Each number is 128 + 32 x the weight over its row's rms, rounded and kept within 0 to 255. Layers, rows and columns count from 0. Numbers have three digits each. The size before them is the row's rms in percent of the matrix's.

# layer 13 MLP down, 224x448, rms 0.096, rows 0-42, columns 0-63
091:160160099137181110172183138112121143080120082063172135154117108108134166182156187137167122133126089108144065113157127123148141148142120074107117163084148114125168123102092194165136135070153078
096:126048107105100160057145163119203128133088066112121136117112136090119151088153120109123126088149119164166115101131089091158116125142115142141151109157149050140128093108057193086136075120112167
100:104135135182133092099101105139152131096103099171102166108118107181100161154050155090120136121137125185105172107128109124073122110114104137171144152105140139172127098150144090158156126165148135
096:093151140138090131156131141132142161125115171109165168172156149159091081154131151174097145107111118099108128115128090144089100186138182126052089119116110124148169133090149094097097140129086091
100:118089093104103150085102106189159133182151128153155132114076130141099150129150109114084104126111071095101160114138104156105080142160064076145204048133148099078079114129097108146127119121161051
098:120163148053097079140072138117115143150129140040088104089151113065118140166082131155154139119167147123178195166151066179158067080142175138134137106103134188130076181179124107108112083167116160
094:160168149174161143118186110076087191152136177142097153132099102081087131184143119144140174207104101021071148086129073151089167128127144149149140093165156133109125107112131140111095116155153089
092:135163136129180055109098143116118175172157089143120097089117126177125201115142152149125082170000122103143135073140175150119231144091166182138088156128135166168116129109075147133154133066137190
096:128113074141133153136082100137183076107135104122086096180153139148105158074143068125103072158161133109134182142109096103077089125093165104100129170102122130126148168146135099146138120170076134
102:107155160105081195191172192134141161098135098129107095089113144110128158150111144085171148084113138115078059105110158104142161076140139160117156136166163091069155102109094074075063134122121153
094:135107164114159113118107133133158148106110101192079094182113115168131103090135069116144191070087099076112148142151120164108131129161118139116126159137126151156144074102126168109162121233094174
099:126145133143135113114159122122134084111145121140126071136141161137136145154149072106112101115094099091061159159146180179105110092166119147147127115142078162094171138151118132135129106096106148
095:105149119179073185141105144073163076089123114130183200187125130152172104181079089102146053167126070121109134138116162161116114191152096090144107178136149090117165160158170165116149160140101118
099:169162148118151140143143082151171139144120095113108154099129130144113149178080097112100058119157142124098141128083170170143192152083149107116102152186107100163106114126119139195124117143157158
096:168136131097138159100094116117091163107099127127149194127115123076117154120117139144141174146162161139152143163104087111158155132084174087075175143142107096116058130110101085096118120120073110
092:127151137110151144147087109144151220120086104100120067213165103124122106136187190136148128127148185097152181134123137118046112107141127124139145196120169070170102133101141146123103154190117115
091:098159187100102129116162125098087117104109104120159109154143125161096140129133106133165162163109087142096162082124135114130122169098144083137119126098135116136158126123135105124087096112166093
094:111138041133088122124136122152102111056071094091101190125108139074114191178101122113121060082113165123065106157123126107126125105125161161121087180164180124190104148166114124124132191106092150
096:166167116133149118148171138129126156134158113120150127182154147096154124150147163136123126081125108129166170172138134198152148133134062111117159106106189091100134143154153077090165079118119086
097:084145131132150107122100154164150073110061095121122143135151116097133139175175071160138177095150121149171124171118160169114105182114148083138074075125140085118119116127181186163097133131092107
096:158118108124131134096113125095137109135148118049164118119081124072136140158066155108187126152129147152169144103121109151155142157109138107106074115144135120088084118120160143107171122145137111
096:152106168098123107169151173133115142170112131149177103121104140113197077118117151146088145108101110038141135113122204095116105094115154152136135142099121128178152126152127102135099181128149107
097:096132163164185140183116119105099150109129110169094073139165146089173103038123114126161160075076166144112144111158131084141147170090103138118094103140093120070181158140166167087173192085114086
102:148103151155195152146155143155166143098121140163094078092129072108095128110141149137058168124106072073124097161145134112108118119081097160106056132129160120105085120164131107098117197128119129
094:128116149089139082144101131144078145165130090081053171108144113096150122130122108120091136087134117097141103107101131107163100131170165196116126227143120133089143113111173117113087097131212113
098:108073112123118088126120109058034076072166081092162145075144132122114076106163118116067147151112069145114152167128098163131118108132138145139175125121126159145140127133143109178151128193110176
095:075197084148129126153186139117108085173091100156181145155214092125185140125114076078161188120115153127120106113127105117138119135107138108107185194120059131103105104135086064115069176123182078
098:114063092156141131095109071165144095078102091154132115120124136145143109111151110161055093096091151159117154133125120137054121106150120114107099186107123151135144123071132138147174168127155088
101:133120192117151097138078069154124155140143060142095134144132140127096087148129089111119169067141130110119146089115103064163176105105103067121183094097121132164133154137104139109187169135157133
099:120065143183089178096138088152080136182160157153114114137094146107114192171161174082086105103118105121134141112164144135121175159106107080092104068147126113152113122078133137141098132165133148
100:055139158097167142116082124168126131139127169109091078139100122147207147166164191116168129087097090181125106128140133142094165121140157107085104107170107042145147179116122114147111114124170137
092:125089125103119087144138133124176074123168088072085110123050093101182205128189155117104107136121143117091077049166150114175146092111113071106139140183153126149153134106159147087127126165133129
093:137094080110148148083133113064126176150107141167182093166080182170126120115118115175091166155116115108108133134146106151075173089114121174129143130093161154128152107101099144160047125117177116
094:114116095084048153106136165133119124186157098153101108156093118168107138107129117110168110138103129171074099090126143144149166113106138099038148116125111127102125157141149134098071154112124141
106:111143129090093196074126142142115124148121158099141087097187192119135101148102131107147164046180133135152149116166086137151139139105126160103098120131163117126124066110186125141091122109194111
095:089139149139126149180127090134129091122100114184104123161161101178126113142137089159137111137151142103068062115104174128133154096097150140115099125152139153124094151163118142134094099099160104
094:041127184141112095133168208147165127166135175199128091147117138147211090097090174145144144166104150093071103029137163149063120122100185184125146110148082150124102175138095147122112117102138120
103:109144139163162131138126113096170104132113115215115144115104126110179100094128125099090129108093173161122148116131154180163113071143169155105185128134135181126079118116156152112183131157110137
092:133132058138136113161163089101133144131101059139153158144169111154039107196084139095146175160165163091125144121135143129113171144058042086093113067083065113108077126093163094124096121143097075
101:132153111102218195080101110124120128141148193080153197130152102180120117140163116123082098073165154147112137111097157142167105137099108092109140096095158175126152138120137112126145121163090163
094:098168194115124127157143082124066160175140123158130125098152131112173166111127134145175112105177120140159109039134105187145093128105095076141187089126126150115087244160137127102108131164120128
099:145144174110147187094136143082158096181117158133189156165147156100101138082141161158126121094083075114123121144121141179095164167120135047124056094048098124102089185086089094075125039149073093
209:181113180087132191148165185103150120202158136084153107136131231149099104136140085092121131110117108070109128117140111150174077100123128154148109139058158121123153152129139131208122096127132123